Weights of a small GPT-style language model, trained from scratch on English Wikipedia: width 64, normalized queries and keys.
Each number is 500 + 50 x the weight over the matrix's rms, rounded and kept within 0 to 999. Layers, rows and columns count from 0. Numbers have three digits each.

# up: layer 9 MLP up, 128x64, rms 0.338, rows 79-125, columns 0-63
# down: layer 9 MLP down (transposed), 128x64, rms 0.374, rows 79-124, columns 0-63
up79:450438594512502510580463571494471498478460440518507429510442527441530526462544453517562500492536478465483437515495457489462542503446554565419442520480471569429542562562474471559532482499463486
down79:467507471441527437422543528512439559554603566457590498451508454522444465559443579498456495501579462458566619523572549487416402501533475562462579431506551455513531488609391535529469531475548429
up80:467513584452443530466568506450545428500379489568437460543400449504512515474482480430478451495530539565423530483521482582543406435463457558531493592451509473510503485434549551606494589511507595
down80:536506554557455456581525437483556486536577515536456516569589502370547502473533565482497531554478446566452503605481502522457479546523514417580502580492518437525449489437492466485479457428410435
up81:549484584439511518471465489479439522496460440455464454489539521464560574502531505598521481478431555540517437535523555471569499485473388604522546531498389489499504554462482491464529484510481426
down81:452406521505510473457498488479475469425541525502500492466403496469472537456485525517504508522523502495559502476404459532456473457475468522467500464496487558523507595540468519478481474564499529
up82:534475482507514484441573540461578479438467507554474505464547523500440442484514468471421522535603455486597501479487524484606513493527506490492576395554559431472435523510456472503585448515505502
down82:453499462488508556434608495519530505528433531562553509513522508494552514500468482468496548551445550518552566515465530505521456497455561521517525470485558446489528483453528472551509541525497517
up83:485514508461594565533446455586464492508430566537608530493433511466352499467557523460530496524387530475513559571546447524449495537472518530450470520475485562525480459541516467459545455495433499
down83:401418496561440515531517573506453447535468445623450491480477453481511534416457434545602528497534440534523462556444548483521491509495464513492476541477470537456505568524554476574534483407503510
up84:468590475557520513404546440536580451469474516510459546445468553476477509499525553446549521446506452466469473506477515421561527474495519487487564505492579450596530550417446540389486519443535463
down84:370495546476523508406487536463347556538520474508445561504451535470496437513477439456504477505490446462602559526512461576469416502493523455484574516466499471567445383534476561537579459422527573
up85:453489527461556511498523526624596453499438505480511477471564432480520501534505457471478447460490520464528549497503508451503495598451417480550466494467600481504488524487420434504545489549513392
down85:518521528507454452390486450510513609463464436441577537488538435465506418550462565497389479560593479588479510566536484522506447547494519433576531491535576515465520453505474528496466518549505475
up86:504475568459536575489436557491554552534473439514513513520473547471449494530461526564456507438458527478477491532504471488465540490527446422482485494509456528547371503466487531553491534481540467
down86:568514501492460524490497453506498472540533463480443513505458491465512540535519523534540418515502503452474522429471485540420506570498473532515565508502531464509510508533559465461503490510541497
up87:482524560515461478495483565561572454445544551425485528489452562575522479480509436504416436495492482493449550425459498460483534530542439475458492506522512443578463496534502542494502501589539622
down87:521571542490464549422486427521479512513510546569387484509501498588502499479480595540540542479441528469479490495482531555567475503543501466518472494447493485484556426539494424510401496558531541
up88:463522567578526544492487475577510505576477491542562487454466471536512418569494468409479487522370496430437496403485555455469599507486481429517493532459571470521529518440443613536529481571475509
down88:612375462469469541536496490546502515415479487547466443496530488510525546385471542498544545508602537532541441586484494525526434486508399484510470494510493481530452529473476523519530494524461464
up89:493620491519488421401569504501457552594486499482437478452548493483501432489493490487530508422462572621390491447455462451531481497447528559424574444565524502549528579488564481519500459553408477
down89:579449486420551404577455548437542540400448443348526447510431541525488506482501504533528527542585515408528443439493610476473542568624519495618505420528512500549530591470434409447624594462565519
up90:507471390569502517590478478544505477512441545441482501479536408513409569528453500500424549545518505487456434526452396458603533477547442562413429432457476529535499556502432634431622611510510473
down90:471514531525490502519499550488485515529524405357527443501428512553475494437552410519589610571540478397433469379540531562450549546489547497561538427492497499495470599499463416477612449494488506
up91:486518487512556509490484497452480485504438414511408520499509557507443461495477456459537519440536453497513498495538468414451464447534509472517509536524565552519465419582429541508503451568490535
down91:514473487535485523437470482573533538488505530448506550541493504494510546542531480479574477502502462475512471526514548484485461502473495464440511496502487539461544526459636436498431487427498478
up92:508534530719510513506536596524459472351440503496456550510458527569462481465552482510423425369479512476469494579518501400512525554452520390476466375504548422466510505534563584532507455589510470
down92:517625430477417416507460511501563359482468509558436496554577447485485554470460488556357488510636501440630503567507571491437416568503620490532448565501518528509480479334432517546458503451480518
up93:471520492508486552417602529528569556434488561483472412459415518571494491520429454501531497407434468573448621500491484460491388503563396453452524486530481536514490550477551470524444490502471587
down93:563517486451498415593516525521446488531525526535422486530442525585459471421520559445485484456526586420466374513429414583457491554499570542525505482543562411535527512478517492520525554515541651
up94:493440556513584536565568446426531559432472439529482552598503554453455466520441538443521541489515373527467518540512566509510433496425467478455552495387462486451489486489422551400523452514495568
down94:447411508457464503434532533472465526465452511460557537551462397483558507570505536393511456510529564564386555475554499532545536499504484461520510452473530526526538489546540499539531453432540485
up95:575608513564533519416520526440515477416429468509430590560500472548549484461580565413501441484427471526495461521543458458498505422532478413524413511432526443479499488525608400507581556580407441
down95:521534429604555447431502507586480535626525402514573547425401528437414532555437517499521563501403477485482481418447520447537461453437555552494485475510423631492435565498580523585442437491574442
up96:485559552503531609479565496525437530531509551561470513370548483498478486599482453525469458442471596504456515483483537461603554465436509522502585530474560499581524516447455434570550507517500480
down96:433511567468538498540579450551481563513480519571476483499474451565523463580523377469553483507595501375492599394528489554415472486515507510422482555548549477475487491503462527443451583431479479
up97:482459615528488470484458516517499493416380493570475493470469468453438546517514499425517553491472474515605508397469423447530555515549425501503566528409442507488574534480479523433557552531528367
down97:532537458466488424473562440515464537639599518539434476508510544483491438485491481628413451540398434554501404518497596402479488475475613473481474482510552470478443530516454425503533489459493555
up98:461574591473511487502547437534537503499494583436499530492408545440509493540603535532488482540567424404488582460557460449543514421508511466391490433535417495417484396615551558539484497503448490
down98:436536503480363507437523491565557525486619585554573521475538435620478527448497523478548531526429542606472562397458374488461588530497456523434503571487516484470548475421504432436511605530532513
up99:447503496509493474502579470502470482557530546534597474548396540490540470405575495460533505503501486444533514540564505473574531396434509489528586606479535570471471453518489503505551434556430489
down99:486517513494523500502424576496483497504519591578532469498500451473388438481527490497462517577514530450495577534455550689470543414525512457573425545470466513503505536475487418495437504497480505
up100:435455531487514562474560439511603450524537522487525482442513546499548539511469512458576564485542450411495440523565489494488502464554479482442450562554508557543565490509444539563474564528424433
down100:504506433458417475498471532485496546487489499527523401456584513516443470510487542516437404521475531537501481529482462426584444502451517492524436567403529445581477497472537560528462469417508558
up101:455518547507566480564495514452489445506518508541552390552501556535528534529501530411490575535419433627441496494423530625504534518498488516462526439560492517414456541475480374461575481450378517
down101:517524443597451453556479484534481535609474532633427495418454652554410551488503470506542564488438382506493536536483536480503460414445457461510502580496552465433567485468503399513456459482531453
up102:476516471469493464507518535452479437539502513552480570540457515510460460460574538441473536479590347455522569529455584408512426534572513458533494555466514516431453539573474415576479503524476409
down102:494463513487551465460560475527443425446462440556489480440433472427458468456481510541521507572439540550496506529483570467481546443470503514464560485488440508405475520418497477529508487467456506
up103:504547600469511452434520490474478524493503460472496464598492474547523585455508417502484526512529464563394475590477512379552465514590416535467491604561540417473529557546550404454503423507509547
down103:519462429435444518511574424563421487489460421474457544504389502493589510523433491454533459458565528535441538507467499534421430523490517542494542514419515510487526432494531514528559554481448612
up104:526434468449544468603510451478540510498478549467488564486413478561476476590542444472489550381554452492615416564483537456572451516544486484495383525548494542555451471547476467478572519554491452
down104:511585536527488462422548513403528447491457586499487443526474412465403499510533487509483572552433462494526510449503556568472578434476531486600478554485478474501457503468545521539494480513494470
up105:508459499463472550491499439530591493501542504534527519465574459534611452468500442479538520485608429511502468553560481505607453525550529520450498553430552443490446485546467433520514526482511514
down105:423493546506484524548560544447454518528588509529517467531460426525507504503479590411496526567488438495440465585542492428463451483486560464501532501483518423525507483546483527475419501478508403
up106:529563556429638541388512537469534473550564481454419482493514578507546497436476446527560519491540524474488581602529518516476510551435411478456507520506584493439446546409532476470510503506511395
down106:450574507497523570470521532460468499499535562421546542453558508587488437457570536462568484528511561481487520523574485549410494477509553534517488584548496428499437533582520454441587491507536549
up107:550518434464504507557492443546508450486482526515482494494433476561491545489514567441681528414444451542479506503508490451508480461520555522468594400509484391461540480538552431548631588501457473
down107:545515538526472557530523489520500413538534599484418553531504500394451551572540491533510502583473499505503601517560458518414483510533461466495484525492518437596520479523500577445482500482462493
up108:507527579452521481462474557460512462559477488478557459516454603466467429530492554415554506417434455586478541514483559521466563534534478554487440494463398462528606458594607440488511596511529430
down108:513558462537526540513380503496511569422462395455446492489476492545599445561493493499505542510492463489514503477463571538463451421575519534427532580507471454499493481526593445389493512492505477
up109:510559550429481570494550431498539428549560513526608499517473522509498495507438403521581574408428522573507524472458504483553466483471472554476504437526416488503587496455434482506552523539527557
down109:490513485484531447470548465504515495485530435399557559456492519495435510508504381534507531566509496486524433488524563537612502473419427493424452592515468522490512487496489422430497511413599478
up110:587496597475446490528524457518549555483471494435484486542508633561511458450493486443500516425571450539532459495503464383577519595505499500515451393537458567470390527525526587474555442548493479
down110:489451512554498547515527510458564551475513441476563560518476592437582421459455477454541512547483517471552481387518557491632537525525520544485572542550397631526484499512521460463409508509484471
up111:468465533375489559552436573485463367556411548510568650462481536508476547377532436504582564524453469469558358511441490477491506536491496502430474472529510480454479494565460513551649524473452498
down111:439500485465481392475514408464511451469477472569490534530626563567532484514513392442490438563364626587407423524487467448583499625504531530466476564419491401470496524641472433468430506535487502
up112:418556485493437544525493509488569531506468577497566511480497481494477533532550483513411478470416486473482511491555508468557481501544556561500371362583505475449459522577515455528581530535535509
down112:516493559534518516575560484494472558395562496496577542576536491463451469537444509524495494533504446437505440546532528515487531471477466449407570583472490466488474570513490465483507527480439514
up113:552458570540488467506566551501469460549448413541465495573480481410479529505546529515567552518519492504535560511494500541537357551496481443469463520413448481591482525482446460545519480563508537
down113:541522429540482484464441522533428541453492592500416533471534496510539460540479417426451620524458515496549441433477496499496498498497478480482541530531465539511545405435610445468484462472485536
up114:486624477517441548465402522534455634533501545490607564435456514515533485502484457441629589469459499532418539503514535538560466509430545490566566496473481458541434474590491519429507556490408459
down114:493586463489544500532378495545461502480479513486439487467561620546558510440480531508465504513539487492478540461557519479585487529415344428481549439481405508458481420564434511482441505531590462
up115:424468487533464519386438547609505463549463530434463528475439507455564479446501548521548581499498523498450445525515561514576485561547473507475530522486538543492453433544440524405550394552491427
down115:555519460497584544564454488533525532506496508488508498576489493507537443529571460552509460551527452471555561475523504535396422424486481506431576558501543481448537473429501435506577542484494516
up116:482461506434535497481516487502504470466540449465462461495525511522464495504592541573527496593465500466387466539485395490511397470443572596492530551485417448430513548595552528470475475526483595
down116:575516348497596600453457541586511512527510602518470519530451590456520524443463488472483472491508529503571518497538436587423460484520465433376552487538523566422557451416527434516444451410575466
up117:533438520454534582531522525512491419496500501421506516440553508553565580409583396558493564464511504414493541629499530524522493571476443616560531574587395522498484519513520447442487532508416381
down117:433477452523472528490517560498461610413409366411419540506532488496538470345480443470459557461538497480585435452558476529523505561492520422526476518501446682514408464497450469486577554503493433
up118:525528462647588504484460556450470528532455432492476486479467505467503502427530561474519490438400423478474408495468475441528438521530494484460514425564464576625535523553413460536578535528492537
down118:513437467548463468492492472451465522491509588475555544556472432553532413525494490517483503554566451463363541437495477505593467600455511483546472486496557531544500516539449576491481432464443429
up119:501483423539530449516598593499551553500418515533441502478499520550424471472493470425470478417450444478449472526491501544556500472487518502533475462502465582473521545462471478452573410658527487
down119:493546410536442525451408427388543494476561557502551513484468470457585517525504515512537460533406580490543505465430520547363499443477574539471459512566437453447474451486475569408500470536495505
up120:506532521474427504442583506475505503516511463414534468554528483522418521515537555595501550422618506559479520557465501447501527514536586496501543602412482497467443480501552536502510527515590490
down120:494525496468485505422546494554431501452635577428501514496547509487444536483553573549438527492621494443574484512517508503511510549491526486474500451500516491517483489542610391474445481580534511
up121:431441525362441518455456432589572407519435496445571537456452482551514536524516503577520555479487495501539443473473514444539425585494535523461563514588405581517532515556414426527537491507457383
down121:411448527451455486584568564439440461445521439472394422446524543443480534565532593384667513461422475531546510515613424500493502450444489596553538465519540466577378598504440535437482495499619564
up122:486457498507565519499487549499511422531601582423541526454474505473515459471526439548457435529477473483504487619547518525501543479462471560411400492451568569482465507475462618523549540597472471
down122:471547432509534450510445468507524553485478469459522544505497482442494524479539473536500495548477464441540427499411547549496527476479433495404538433457438502453414505505532433404525510443480411
up123:437520484435575474501543500542470467541505524559444528437525503526404525632561533465475496478507581509404533562461529496511442496448530587441502452476511412569570572497466550430543477405464488
down123:512463459523450532455496510505457453467544512546533487461472475488433618386439441517498551583555469483529510487527454424494526447476453485435362524548482539596490481451474574495387502514587439
up124:490484461546491498430539408584529445483435494536463427513473563447480531483493445516508444454518451575495464500544453415422449526535537556497443529409602518551463586454407513497540596491451435
down124:473461510567571485545468568372534493419508499428521460543486481592454511579476480443534505476477544495471487518477469585510522453468424497544552461525470468507456462574495473595447521544531442
up125:420525541521412524625500525389457464418397516566560490488510559514536475500500624454528570521480606598458501469434456524568484525504428503486505423423554462465599449490535434530485530509486450